Weights of a small transformer language model.
Architecture: rotary positions, no biases in attention or MLP.
Each number is 200 + 30 x the weight over its row's rms, rounded and kept within 0 to 999. Layers, rows and columns count from 0. The size before them is the row's rms in percent of the matrix's.

# layer 6 MLP gate, 320x128, rms 0.229, rows 224-242, columns 0-127
105,218,204,219,160,205,220,168,159,221,199,137,209,160,203,171,214,227,199,192,179,204,257,235,197,193,190,255,186,263,203,205,254,243,181,198,174,211,200,221,214,273,232,196,175,269,160,196,205,193,160,197,218,161,203,220,198,171,208,197,188,210,201,243,177,199,215,187,173,217,156,212,243,247,215,184,239,245,259,151,156,225,226,205,216,187,187,187,180,154,244,194,216,184,155,207,205,225,154,188,208,205,232,257,249,145,222,243,240,188,202,232,180,191,194,200,153,259,181,192,201,195,266,216,234,212,223,212,149
092,216,233,208,132,212,211,200,194,206,121,228,195,220,217,215,212,181,182,216,204,208,210,180,181,233,195,238,218,199,211,158,227,178,135,190,184,167,166,259,226,184,232,246,188,217,210,203,144,158,204,210,185,176,230,180,162,250,217,193,241,176,217,203,235,262,209,214,236,203,187,207,185,165,175,193,218,215,189,151,150,215,253,165,204,233,209,213,155,204,221,187,176,214,152,133,232,175,198,164,199,197,226,213,157,213,224,252,220,200,225,226,149,200,217,241,218,158,101,223,246,227,159,191,190,202,186,232,196
094,176,159,216,189,203,216,205,176,165,174,236,193,226,205,240,221,187,247,202,197,191,158,210,290,164,164,218,168,194,223,129,195,181,196,241,195,190,219,206,216,171,212,243,166,242,141,239,207,250,197,186,207,181,233,178,250,264,235,205,184,239,188,194,216,202,238,256,214,227,219,220,225,191,230,190,176,203,117,244,200,231,194,159,205,195,201,216,275,191,215,240,205,167,188,222,163,171,202,156,223,203,244,237,211,205,192,206,193,160,188,223,205,171,201,194,206,183,217,139,270,252,198,206,212,189,203,235,173
094,206,199,185,194,244,205,231,212,182,148,182,178,159,191,156,197,143,179,197,202,267,242,190,200,177,183,210,214,209,153,187,211,221,249,185,233,221,142,210,213,207,175,209,194,224,203,236,187,179,215,166,194,195,181,154,201,140,146,140,151,240,131,224,205,166,208,211,150,192,211,238,206,172,268,201,238,177,155,206,192,220,240,183,204,208,171,183,188,242,233,211,204,158,198,178,150,225,176,163,164,177,187,228,206,188,186,219,177,269,271,192,227,199,158,224,209,202,196,135,188,212,227,246,185,213,229,191,229
105,245,205,250,241,208,190,213,206,223,274,167,186,212,201,247,192,198,156,155,192,188,203,195,194,209,177,202,163,170,208,189,155,224,225,180,190,167,281,190,233,223,258,226,183,187,211,190,252,168,161,190,172,244,150,257,172,183,215,219,210,260,181,202,173,221,226,247,158,170,225,216,219,229,214,256,232,188,222,226,229,155,252,212,195,199,222,183,159,157,221,223,160,149,176,208,148,222,230,213,192,190,212,161,213,223,195,218,164,131,196,185,257,225,237,200,211,218,209,174,193,194,202,182,217,158,209,197,162
093,268,174,251,224,229,183,197,230,153,200,231,241,225,214,178,207,220,192,175,215,205,233,221,174,159,194,156,227,229,169,176,194,225,172,180,219,202,190,211,188,256,228,144,203,210,212,195,219,181,184,191,184,228,169,231,147,165,189,239,103,193,236,204,156,266,205,246,193,260,207,142,204,203,171,181,219,179,223,206,207,196,225,203,199,209,185,144,156,190,174,167,159,203,162,231,200,215,223,192,218,166,201,189,192,216,177,193,227,213,202,197,268,158,216,182,236,197,214,222,194,190,127,207,168,171,149,164,145
100,243,180,193,226,236,219,226,201,156,211,198,250,183,232,143,196,243,257,217,185,209,200,183,176,218,190,171,166,169,234,209,210,199,193,221,161,233,160,194,224,211,199,199,213,243,216,202,220,134,199,228,183,214,180,256,184,175,215,173,223,261,162,218,230,211,189,203,168,175,175,219,245,228,225,205,178,247,197,249,168,174,188,207,242,191,197,211,173,210,253,174,203,235,235,202,206,193,275,231,213,199,196,202,152,228,203,108,188,231,198,139,214,189,180,201,162,162,194,226,200,157,193,237,201,141,270,223,156
100,204,222,244,196,237,185,138,185,243,185,179,166,160,200,155,241,176,173,239,170,214,195,209,219,187,235,197,217,224,217,172,158,238,193,216,236,181,188,132,179,213,218,219,223,199,198,175,231,164,241,159,214,168,193,230,158,243,225,226,197,220,249,183,204,187,254,196,217,179,222,271,191,145,225,203,199,208,171,210,209,210,202,209,206,177,214,159,223,245,223,144,198,192,208,256,191,194,147,243,130,206,160,243,276,205,191,222,204,258,225,181,221,222,228,210,163,207,173,135,226,210,186,189,208,233,183,231,201
109,192,202,215,203,195,223,186,187,221,166,213,249,225,171,231,239,183,201,206,202,198,204,131,197,195,193,232,237,235,227,191,150,190,210,242,169,223,240,190,219,276,168,188,194,208,210,219,174,155,188,200,252,184,174,256,164,175,199,175,185,256,165,220,250,180,151,221,273,233,202,169,241,188,212,211,259,231,201,163,233,230,220,169,204,187,186,194,232,204,235,214,223,185,204,235,175,219,202,173,186,136,160,212,196,265,189,211,222,156,172,174,149,216,220,175,216,196,195,237,202,219,208,262,183,159,236,129,188
098,199,191,184,228,205,175,196,156,194,211,157,222,171,208,199,142,212,192,126,246,170,182,203,205,192,158,174,226,188,206,137,196,160,176,168,190,207,162,159,252,191,166,228,204,221,217,177,213,135,218,151,167,237,178,222,184,247,207,198,278,163,219,210,207,234,211,175,215,149,231,249,169,175,199,143,239,165,251,205,172,212,190,157,180,186,212,200,248,213,209,233,192,177,198,185,229,193,244,229,222,224,257,249,196,223,219,181,145,221,178,190,234,211,206,223,174,205,173,214,179,250,190,185,231,146,227,236,187
114,178,233,188,252,177,220,188,257,216,236,144,243,154,200,215,236,256,203,185,177,202,179,200,213,170,202,206,204,159,206,227,216,237,128,236,206,195,225,203,229,182,213,216,182,175,229,179,223,228,172,221,214,233,165,224,157,194,215,186,209,218,208,166,198,187,259,192,253,233,195,192,189,193,152,224,173,208,199,181,216,164,236,188,165,160,196,222,257,159,242,179,241,221,175,199,234,145,222,220,221,177,148,210,205,216,193,96,215,216,188,210,199,180,179,238,199,189,212,182,259,205,256,210,279,170,178,201,184
103,191,198,162,186,176,218,238,217,200,211,207,190,237,212,168,225,205,175,175,239,181,238,186,219,222,224,195,239,182,206,217,247,249,191,244,236,242,214,205,140,191,199,249,156,247,212,166,250,207,194,175,174,152,204,215,230,170,170,233,257,245,135,216,230,172,186,177,216,187,182,263,223,218,185,200,228,191,195,198,212,142,230,190,183,205,233,237,244,224,242,224,152,156,233,235,206,209,245,194,218,230,226,157,233,225,178,214,146,206,194,218,185,156,221,205,239,186,204,169,208,217,177,217,257,200,275,236,243
102,200,201,181,216,187,205,225,249,176,178,221,216,259,194,221,183,246,222,200,228,162,192,186,184,196,287,187,218,180,201,225,216,208,191,247,180,227,177,118,172,216,180,231,179,223,170,176,210,166,114,216,177,208,209,261,171,200,215,196,251,173,211,178,209,196,213,170,191,219,111,180,273,180,231,179,177,204,183,191,194,201,161,210,203,183,172,189,171,232,270,160,187,202,201,198,221,216,210,163,256,205,214,183,207,259,183,172,213,235,179,220,186,264,252,212,190,212,222,246,181,177,209,231,214,245,214,221,198
103,133,232,198,214,154,185,236,236,211,220,237,221,180,190,165,166,191,137,191,199,199,180,213,198,173,141,178,189,209,187,184,187,188,234,209,125,211,191,187,239,204,216,172,178,164,218,171,186,183,248,210,210,233,184,262,225,223,240,217,186,215,217,158,168,244,180,165,244,175,242,182,234,179,161,190,260,194,232,222,210,196,211,242,215,175,157,199,179,167,161,212,180,143,187,221,211,251,164,153,222,195,217,220,166,239,165,196,228,143,184,180,210,231,141,157,240,215,202,205,216,192,143,207,206,212,230,162,153
083,185,207,245,192,204,161,179,185,283,245,211,162,185,207,234,161,191,190,221,205,206,180,218,201,236,186,222,257,203,217,212,215,187,222,195,162,196,155,251,179,239,170,225,193,233,183,184,202,213,218,177,225,216,238,224,241,201,162,167,188,208,224,156,208,178,211,132,194,153,175,187,219,212,166,244,173,224,189,189,153,248,197,174,177,191,161,186,247,284,196,230,256,160,200,218,192,193,210,265,187,186,171,125,259,206,199,202,203,192,234,197,236,201,156,209,239,215,186,261,167,190,215,207,252,224,173,221,200
114,190,223,224,200,177,203,198,190,232,247,167,183,230,209,175,218,236,132,204,202,220,245,165,219,150,236,219,186,171,157,206,210,221,228,189,165,230,212,178,190,207,189,233,185,196,197,230,220,139,201,175,203,242,187,222,107,172,222,162,176,204,198,223,206,195,171,179,185,207,202,248,158,232,221,200,277,216,218,174,161,192,241,186,207,201,204,184,133,257,223,176,199,189,216,176,219,159,196,261,191,188,179,200,231,214,252,143,220,195,176,180,207,251,227,207,171,209,196,234,236,153,178,246,157,199,210,200,282
093,236,216,194,219,188,140,218,197,227,174,241,181,258,217,226,140,237,217,146,199,208,181,189,193,161,200,254,264,250,175,255,214,214,179,225,215,161,171,188,242,154,192,193,223,211,209,222,166,145,215,211,161,239,166,210,216,178,227,188,177,195,205,216,180,188,216,209,199,185,238,147,257,132,223,137,190,167,208,254,192,164,220,218,198,185,171,151,255,238,204,228,198,155,247,202,227,191,195,215,224,187,140,214,230,205,184,222,236,211,198,222,177,203,249,218,192,186,180,227,233,222,188,183,240,237,237,205,192
144,223,235,164,173,233,245,221,238,240,180,240,225,209,166,164,190,249,187,239,206,200,239,186,223,194,263,144,213,226,172,188,189,198,197,171,199,231,186,166,247,208,207,207,171,252,199,221,193,210,238,216,214,147,172,219,189,181,217,217,198,260,190,248,201,171,172,208,195,238,203,212,206,172,142,209,214,202,224,123,176,156,233,206,130,194,155,170,205,188,310,230,192,162,221,212,201,229,175,261,152,166,243,201,202,156,175,208,198,215,208,183,182,197,224,174,173,211,204,211,188,199,211,184,218,191,212,256,216
087,214,207,220,226,256,168,189,247,236,146,242,201,168,193,180,242,218,195,203,174,211,229,166,185,148,275,189,223,232,223,147,198,216,158,185,183,205,198,175,163,171,180,181,204,218,207,166,150,200,187,227,252,196,237,181,176,182,188,182,200,217,198,183,228,200,209,191,226,161,128,199,209,169,168,199,213,285,183,215,235,163,180,148,184,239,187,188,137,223,114,156,236,206,195,208,211,162,206,178,203,230,242,190,205,173,204,154,191,249,244,179,155,256,220,208,176,220,220,187,191,206,214,208,232,209,181,200,238
# layer 6 MLP up, 320x128, rms 0.221, rows 224-241, columns 0-127
106,223,184,220,199,189,212,180,251,179,178,214,235,227,205,255,192,192,173,194,201,208,184,185,202,211,160,159,159,247,198,187,258,159,234,255,200,169,271,225,237,176,183,214,199,188,251,250,202,224,231,256,210,185,152,151,199,237,230,198,177,192,233,144,230,266,165,214,199,172,216,177,206,173,176,242,175,200,147,228,252,222,232,186,207,250,224,227,209,122,216,227,197,174,173,207,169,176,179,163,213,201,170,163,175,245,200,168,131,243,202,189,187,185,217,197,219,182,223,186,188,160,200,171,177,174,178,180,200
101,205,180,246,209,198,176,218,144,180,216,224,220,134,146,161,220,174,120,194,259,188,221,196,161,240,238,187,204,196,240,234,248,188,240,189,164,189,193,199,209,260,239,186,181,182,221,217,206,228,170,200,180,257,180,220,255,226,207,224,150,206,206,250,190,179,191,157,192,186,148,197,189,225,201,194,209,209,151,203,185,200,195,167,270,185,182,186,197,206,245,249,139,208,198,190,175,215,198,130,180,238,172,201,198,168,218,174,216,197,197,213,183,249,199,217,199,201,195,250,243,200,278,195,158,210,194,222,195
087,165,285,216,255,211,213,236,253,227,215,237,186,175,180,196,200,206,149,193,171,216,231,264,173,198,219,169,221,211,196,190,215,195,224,190,202,244,234,232,243,217,178,225,200,211,232,199,269,160,214,222,147,143,153,164,170,172,197,225,213,197,180,179,157,230,188,189,178,179,221,174,194,222,213,226,233,222,235,144,198,223,193,203,191,246,194,145,169,237,209,196,204,231,196,170,211,221,222,215,205,173,189,175,198,202,225,165,183,216,239,185,249,199,187,217,221,189,194,250,118,149,158,184,172,245,142,170,224
096,201,206,167,199,141,168,190,204,249,237,237,227,289,214,206,242,213,230,156,203,193,197,204,236,199,192,183,206,194,183,214,191,116,163,217,155,163,212,197,209,155,208,168,217,195,156,191,210,222,184,204,232,131,219,186,225,212,232,197,231,196,196,189,182,203,153,168,252,205,235,213,129,216,183,202,221,199,183,140,206,192,203,197,191,241,249,168,233,185,187,191,140,153,189,238,216,220,129,238,252,182,245,187,235,151,177,213,227,185,158,193,188,241,232,206,170,208,198,193,195,191,184,186,215,205,145,209,167
097,174,194,171,176,185,194,217,226,190,164,229,198,242,213,179,178,203,211,185,157,203,197,187,180,224,243,242,190,179,160,184,253,176,183,157,192,215,206,145,167,90,145,179,250,196,208,230,219,230,238,227,193,192,134,191,168,175,232,155,188,166,240,203,222,175,189,190,224,128,158,159,186,201,242,117,188,192,256,167,180,229,176,189,183,227,248,198,197,213,158,255,205,194,188,201,193,174,197,210,233,174,176,245,181,183,253,211,202,237,209,205,199,183,191,164,184,201,215,212,164,163,197,196,184,235,175,170,222
093,186,142,151,150,189,232,204,133,229,177,205,193,180,218,278,172,178,202,213,163,189,241,184,227,151,183,234,164,180,204,238,199,184,201,229,186,191,183,169,181,170,151,204,197,179,229,213,165,252,177,180,149,166,221,275,278,215,187,151,211,179,177,215,214,165,209,229,220,172,220,213,252,239,218,187,184,231,153,223,203,162,146,199,192,238,199,232,268,227,221,188,229,149,202,229,242,180,208,142,180,201,220,245,203,179,189,200,187,187,205,169,209,196,205,205,227,208,236,202,247,194,188,181,211,182,239,186,217
102,196,119,227,214,184,212,161,173,176,150,239,256,154,186,185,186,158,214,210,218,203,237,225,256,217,209,243,177,156,181,202,226,193,232,239,210,211,185,280,204,211,189,210,205,205,181,195,188,173,207,189,241,172,219,223,178,190,214,201,143,160,179,149,249,216,201,206,228,175,178,131,190,196,158,218,214,142,184,207,236,227,205,199,180,242,221,238,169,164,138,212,162,176,136,195,153,181,221,181,255,215,240,182,205,232,203,223,238,184,223,262,198,179,194,187,196,241,234,194,244,175,213,203,175,212,229,216,194
112,230,225,194,224,142,208,215,156,158,157,202,250,178,191,212,152,187,208,162,218,210,147,173,209,209,153,241,246,186,200,204,210,181,240,201,154,242,166,239,210,204,184,174,162,128,238,254,206,185,174,232,229,263,197,160,191,195,174,192,208,176,193,238,205,208,209,243,157,215,168,256,212,222,216,233,205,231,241,272,155,206,184,176,201,224,198,188,196,176,212,192,204,205,216,184,220,213,220,184,243,243,208,186,144,224,194,217,222,111,168,234,160,167,188,196,169,231,148,190,214,240,210,215,199,173,220,172,201
111,191,204,178,197,221,224,208,202,179,186,186,214,211,189,220,218,274,198,224,231,208,183,182,223,209,198,204,211,207,157,240,170,118,236,192,260,153,176,190,179,193,199,189,171,145,162,223,210,236,194,188,250,209,161,175,168,195,243,211,231,241,170,202,222,182,246,206,277,204,224,167,156,204,233,188,233,204,186,157,209,226,177,123,203,218,177,184,260,176,211,255,201,221,197,248,265,216,229,218,217,206,196,200,233,182,167,231,199,173,191,235,222,233,178,176,163,219,231,231,176,220,183,190,213,269,149,216,247
092,197,199,156,214,238,152,161,210,168,182,239,209,172,199,139,160,159,172,219,180,239,194,225,185,265,242,227,199,148,247,187,190,205,221,191,198,208,188,222,131,189,212,212,203,206,168,188,217,245,183,225,236,136,257,162,229,204,193,182,212,160,181,203,160,203,176,149,168,213,228,203,231,194,204,228,172,209,146,189,239,203,194,191,193,205,187,132,167,206,164,126,164,207,170,191,171,170,203,168,197,171,234,145,188,206,147,252,219,161,185,200,151,199,149,193,216,210,173,145,215,180,219,217,232,197,178,212,187
111,223,251,223,235,181,215,222,252,196,167,236,206,189,161,226,195,206,227,160,156,210,152,215,231,215,193,210,190,191,163,243,208,139,173,214,280,203,194,223,173,168,239,200,230,201,193,195,198,258,148,214,204,243,177,167,197,258,194,221,142,262,195,164,174,165,210,291,198,197,196,202,201,199,179,198,180,183,217,250,240,193,174,227,209,204,185,184,195,183,167,217,192,160,177,178,165,190,178,208,210,246,224,224,196,148,213,231,163,235,206,252,204,197,155,166,204,177,240,231,228,171,160,159,175,207,148,172,187
106,242,200,242,234,167,183,210,239,182,199,192,195,246,151,221,253,228,167,206,172,130,155,200,241,225,217,218,213,248,221,215,202,223,230,149,225,243,202,216,204,223,167,142,173,238,180,189,167,183,195,217,187,257,252,202,197,238,196,215,163,255,171,196,185,159,162,224,229,150,191,194,179,208,206,168,214,203,191,243,222,185,147,194,184,161,168,199,223,206,164,190,258,177,185,212,246,163,219,187,207,189,191,135,181,219,130,237,190,179,177,191,156,230,232,181,201,231,232,219,180,236,190,163,242,220,209,153,198
096,183,228,163,201,210,227,273,221,193,207,211,135,191,162,227,198,190,234,167,253,211,174,181,167,156,220,194,185,204,207,190,183,186,212,181,220,260,170,131,186,180,137,175,214,199,164,216,157,202,175,177,227,203,217,159,153,234,223,218,206,206,194,186,197,131,214,191,220,226,235,191,243,224,236,204,193,228,219,188,257,177,207,191,207,147,233,199,214,214,258,192,202,189,231,104,184,251,244,202,237,225,179,158,195,194,179,211,184,195,185,206,184,233,235,168,226,132,192,195,162,175,233,214,173,161,185,211,243
101,199,232,212,210,242,183,236,178,238,208,229,273,173,189,215,190,156,180,235,222,182,197,184,152,210,156,230,220,216,188,187,228,207,206,213,196,246,191,189,204,215,220,214,121,127,200,182,196,186,214,170,214,220,220,187,193,217,197,188,184,207,211,155,224,227,172,205,229,267,227,183,212,183,196,265,163,162,194,195,234,185,231,164,193,195,171,211,233,215,183,214,203,176,202,245,218,250,252,165,238,115,158,217,185,204,164,179,172,226,217,165,215,221,102,190,227,216,147,254,202,220,172,218,196,189,245,201,226
080,208,163,258,194,253,288,179,261,178,193,192,221,252,162,182,172,192,223,191,209,211,135,220,182,171,172,161,199,194,146,197,202,182,217,174,178,183,167,177,222,201,201,215,197,205,224,259,218,177,194,196,152,136,214,202,192,244,244,212,208,191,213,149,198,173,210,195,192,153,222,213,239,164,205,227,208,166,195,238,206,212,149,224,193,201,256,303,210,220,177,176,210,205,207,244,173,219,236,200,192,264,209,246,256,210,198,209,160,163,233,204,196,206,228,182,209,223,195,195,203,209,172,199,217,183,219,144,226
102,178,208,207,213,152,181,179,191,177,143,226,259,164,239,191,152,162,225,215,203,171,199,153,185,238,193,223,213,189,215,206,165,214,203,263,264,169,169,186,205,209,236,214,205,199,208,205,188,223,233,235,292,216,178,222,255,171,118,172,215,221,131,227,200,243,190,190,164,204,257,226,189,186,177,194,158,154,196,180,209,192,197,248,254,204,203,198,170,211,245,217,238,241,222,223,205,223,171,166,177,216,200,176,198,163,191,233,195,181,196,193,231,214,153,209,193,232,208,195,171,200,169,195,226,172,245,266,194
094,153,244,151,177,167,169,137,225,186,164,193,214,201,191,173,145,181,238,208,140,215,222,208,184,188,208,156,165,201,180,206,209,208,181,174,208,192,175,191,160,186,198,245,198,224,176,190,244,215,189,206,218,171,199,243,171,172,175,229,203,174,203,190,221,171,201,187,182,203,235,188,230,275,211,220,207,230,179,150,225,216,227,183,190,187,135,235,205,143,181,204,225,165,227,158,202,192,194,172,212,173,156,234,252,175,209,163,165,268,216,194,172,189,248,167,212,223,210,270,135,253,227,213,190,190,175,234,138
127,169,223,155,222,229,170,215,232,229,185,198,228,181,186,160,206,233,208,181,180,275,206,133,227,206,201,205,202,198,169,195,214,224,206,230,231,256,178,159,220,226,198,184,179,198,174,182,200,235,249,244,251,179,211,189,196,188,224,177,201,216,160,235,139,182,165,223,219,232,270,164,193,213,195,218,224,201,180,159,161,154,199,191,175,199,178,173,182,212,299,172,238,213,199,262,177,233,204,229,229,201,235,216,231,144,161,195,191,241,219,195,168,201,234,147,197,160,144,215,167,168,215,188,190,169,212,237,210
# layer 6 MLP down (transposed), 320x128, rms 0.205, rows 224-241, columns 0-127
091,159,161,211,181,161,230,175,226,236,219,140,235,145,234,172,175,225,181,166,214,151,193,207,206,206,155,188,287,161,214,221,243,255,194,197,190,196,197,174,247,206,159,209,194,177,204,139,172,189,174,193,218,193,215,241,210,168,223,171,160,209,220,210,226,201,233,178,216,176,155,197,218,204,183,198,155,205,202,161,191,254,201,250,267,150,235,226,204,197,196,182,211,193,246,186,172,195,217,214,239,187,148,177,166,233,157,185,267,185,193,202,211,217,190,175,185,202,177,245,134,204,204,198,153,196,213,236,251
095,214,213,215,186,231,194,204,244,246,146,187,187,196,223,165,237,176,243,211,166,192,182,179,232,210,206,185,136,205,168,152,182,222,187,234,247,144,196,195,210,172,206,208,165,185,195,228,208,182,237,203,235,153,177,197,156,149,187,252,220,192,128,187,191,223,244,252,163,199,196,223,213,229,172,211,264,248,207,197,222,134,213,175,157,234,179,206,157,218,204,235,200,198,214,196,245,203,240,206,158,201,173,218,156,280,224,177,238,201,228,213,187,216,203,226,220,167,144,203,232,175,214,242,163,176,208,176,165
095,232,244,176,225,195,187,175,168,201,197,153,199,202,211,181,161,184,235,209,222,176,256,234,234,209,195,199,225,142,161,212,187,181,152,155,149,171,194,215,203,163,170,158,206,226,226,208,209,210,154,186,226,179,180,176,157,229,241,182,163,241,233,144,157,248,226,211,175,186,216,217,172,171,219,169,225,207,239,147,219,198,182,177,205,185,214,182,187,219,210,195,213,213,140,206,168,158,215,158,213,167,200,159,218,221,231,171,230,197,235,178,204,207,201,277,280,223,189,205,231,191,143,234,217,215,172,262,144
098,232,190,228,170,154,221,199,201,235,209,200,231,214,223,244,193,192,260,211,229,198,243,176,166,238,218,165,235,229,209,249,184,221,194,233,152,181,206,197,166,233,165,205,195,190,231,200,205,160,203,234,275,198,244,218,152,183,226,226,238,205,213,178,230,174,196,226,262,266,252,179,153,190,180,208,199,181,255,194,188,181,144,213,205,174,228,216,245,190,194,111,200,193,198,225,247,180,189,189,229,206,233,220,208,208,215,231,184,138,166,196,226,193,156,243,197,185,234,221,219,205,219,131,173,242,175,216,184
100,161,215,161,213,161,162,246,167,202,203,152,231,181,247,182,207,223,175,166,246,209,234,246,164,181,195,187,176,201,193,208,203,197,149,170,202,253,211,197,206,170,214,196,162,171,214,203,205,174,244,237,161,189,248,196,248,190,209,207,209,185,262,167,183,231,207,216,169,147,249,226,193,222,157,222,207,215,225,223,153,214,212,225,156,177,170,235,249,211,147,213,211,154,240,159,206,205,181,152,140,166,262,179,239,264,195,215,209,170,222,191,204,170,213,183,223,177,212,212,170,118,236,195,209,181,215,216,207
097,172,222,216,228,164,174,218,215,185,207,161,158,116,215,238,219,198,225,166,241,214,235,244,192,197,168,180,189,145,240,197,240,152,204,178,245,159,229,273,181,213,160,243,193,224,215,134,148,203,249,235,211,190,204,158,238,164,226,168,242,155,172,180,185,217,217,143,150,180,177,164,202,216,196,212,182,216,216,198,179,210,164,186,195,169,223,220,181,215,199,195,159,180,208,186,137,180,182,213,230,165,198,181,212,176,201,231,171,157,233,236,174,225,161,232,206,179,205,214,171,206,222,156,183,190,206,262,212
099,243,210,138,211,229,170,188,211,200,227,184,160,179,216,210,247,199,265,241,228,177,230,156,154,172,192,203,248,199,169,159,196,201,250,197,242,272,218,220,218,164,242,237,232,181,199,178,173,217,201,147,215,232,162,243,171,199,249,224,205,240,189,248,215,153,211,180,202,198,200,205,180,238,191,172,220,193,164,228,262,203,191,191,170,173,148,219,210,208,195,159,198,193,222,218,227,162,206,224,191,220,199,170,138,166,202,212,200,209,191,165,203,213,196,178,223,252,244,190,271,244,136,250,180,215,208,186,189
105,213,173,236,140,189,164,177,193,180,271,261,202,170,190,214,229,233,171,186,189,201,154,225,201,199,203,192,208,179,190,181,187,173,204,211,209,187,241,175,159,206,224,214,207,253,203,176,194,222,222,182,177,157,186,201,146,224,156,229,195,230,211,218,164,231,169,236,206,132,204,168,212,242,199,189,217,201,204,135,236,178,209,183,218,199,217,172,228,227,142,227,160,220,183,195,228,209,175,253,140,233,168,136,261,207,210,162,214,176,234,168,190,237,203,252,152,248,259,231,158,220,184,169,187,171,212,227,195
104,188,191,224,171,179,209,234,170,175,228,191,198,190,202,232,216,134,173,215,233,235,208,237,196,186,173,204,220,186,168,159,220,209,244,201,204,160,239,186,206,190,202,187,211,218,213,177,232,235,212,252,164,171,195,203,251,178,200,216,256,221,134,219,213,248,165,209,181,201,199,202,198,133,215,220,164,178,225,289,213,195,182,199,219,188,229,165,229,180,166,266,196,190,145,177,162,215,97,238,191,182,256,183,230,212,214,201,163,233,213,218,210,204,215,138,162,175,182,221,191,227,216,183,132,220,197,199,179
100,244,201,185,219,206,215,191,224,167,182,200,174,168,221,205,169,162,167,222,207,183,214,165,221,241,144,224,160,212,185,182,183,196,174,196,236,174,217,197,194,186,212,197,226,180,202,201,205,185,169,184,165,169,226,215,206,207,187,159,193,172,177,206,181,246,225,197,192,241,227,185,168,127,262,195,208,193,120,193,196,247,209,199,221,230,180,235,139,202,141,186,202,189,164,242,157,193,228,258,199,215,249,143,167,212,147,207,212,225,183,221,152,231,203,232,213,199,183,215,240,164,273,217,199,165,145,274,149
105,198,211,217,181,237,170,226,166,204,210,120,186,227,246,217,226,205,194,229,177,146,167,210,221,196,195,209,185,269,193,158,244,248,206,204,220,153,193,213,198,232,216,214,177,176,199,208,226,193,187,199,197,217,197,201,188,239,116,182,203,223,235,204,240,181,198,189,143,226,195,167,193,197,211,213,157,220,225,226,223,152,187,220,228,223,164,182,162,221,200,165,124,187,200,220,222,149,188,183,142,214,208,219,173,165,207,246,139,189,147,187,234,229,177,139,192,192,178,230,242,216,182,210,134,190,146,247,221
103,184,231,287,179,240,177,215,199,166,198,204,171,235,202,206,191,145,135,175,209,209,176,250,197,163,208,156,173,167,169,190,227,219,220,243,210,196,196,210,152,193,169,168,206,208,182,222,220,237,167,204,218,218,160,216,223,181,206,127,214,248,247,232,228,163,196,223,210,225,221,234,240,213,197,189,250,249,198,256,220,171,184,203,178,112,160,198,167,196,159,265,201,161,206,231,214,193,199,197,267,186,196,153,201,229,206,214,226,170,171,203,231,203,212,180,233,267,227,197,188,212,203,209,180,237,193,185,210
101,237,176,207,233,207,216,199,254,232,160,221,232,230,241,195,186,218,130,192,222,259,190,233,251,180,205,166,229,224,250,246,170,146,209,253,186,166,185,209,180,188,193,216,253,229,191,204,228,169,167,167,248,155,175,151,181,184,199,199,203,196,226,258,185,215,207,143,229,223,177,220,216,224,239,238,207,196,232,196,154,179,152,170,234,182,189,201,206,191,251,229,210,196,203,223,246,194,171,204,206,196,222,220,183,223,165,153,215,168,175,207,245,184,199,157,226,191,184,223,232,219,162,199,210,213,170,121,260
103,155,168,260,181,211,216,220,181,182,242,200,212,188,182,213,162,215,202,158,234,260,152,242,238,179,191,236,212,210,185,237,232,229,189,170,207,226,238,214,223,263,201,226,184,157,235,219,196,195,159,251,171,175,194,187,164,153,213,238,245,227,148,213,216,191,177,220,237,262,213,215,156,188,145,227,244,224,197,224,181,194,179,205,240,201,258,215,223,211,210,206,198,144,180,211,257,207,188,221,180,181,185,140,175,188,195,192,176,230,227,167,173,206,206,167,235,183,204,196,191,208,231,244,107,217,192,167,200
094,220,177,235,232,209,154,206,171,255,153,190,175,221,213,204,232,215,190,225,235,215,192,181,229,212,187,217,193,203,176,205,201,184,145,198,218,181,213,172,213,237,221,200,185,192,241,197,247,208,209,223,187,195,189,137,217,163,183,235,199,259,181,206,167,166,175,224,146,179,247,174,183,163,184,173,171,167,228,293,147,154,165,229,166,240,163,138,229,186,257,164,164,201,209,223,209,180,187,172,198,153,205,240,195,188,188,192,202,177,176,194,243,284,202,185,183,159,188,221,190,232,175,207,232,257,203,222,157
104,113,195,187,209,191,176,172,221,218,180,193,172,231,221,185,227,163,169,275,210,204,229,200,171,229,192,218,251,171,224,214,227,183,201,190,246,218,190,205,168,182,212,175,196,179,179,203,159,197,205,220,239,202,176,208,149,175,189,144,170,247,173,165,214,174,224,179,152,187,215,176,249,233,184,261,169,180,199,203,282,215,170,170,177,176,226,213,208,181,161,223,199,227,203,194,217,181,170,202,223,192,179,150,161,156,177,191,191,242,193,195,206,235,230,248,171,270,218,213,137,176,165,192,287,189,216,189,213
099,180,196,208,211,148,158,228,271,191,243,222,178,226,209,199,146,126,218,212,164,165,192,165,153,197,241,205,193,212,183,208,205,212,251,209,213,152,236,197,189,174,204,199,171,216,216,214,217,195,177,197,141,151,269,190,182,209,165,196,253,187,194,163,269,236,188,140,181,190,200,161,211,197,215,226,207,207,159,195,209,216,133,178,229,190,229,169,228,227,142,178,166,152,169,216,221,261,149,227,182,195,197,166,216,173,216,218,189,210,168,231,184,209,212,180,246,203,222,187,211,196,216,208,188,185,197,271,158
101,257,217,208,208,236,232,209,205,186,184,236,137,197,160,159,227,166,246,242,234,234,194,254,178,198,195,184,211,216,226,225,179,163,193,223,188,212,245,201,143,226,192,211,250,197,183,220,199,192,202,181,181,205,204,188,154,189,143,224,226,166,223,165,225,182,240,179,213,198,196,168,184,122,202,210,187,213,183,239,206,154,191,242,188,202,216,216,203,200,343,229,213,203,170,184,148,228,175,209,213,173,247,182,188,193,211,227,188,216,183,179,169,176,212,187,136,205,232,192,212,211,215,189,262,222,162,178,202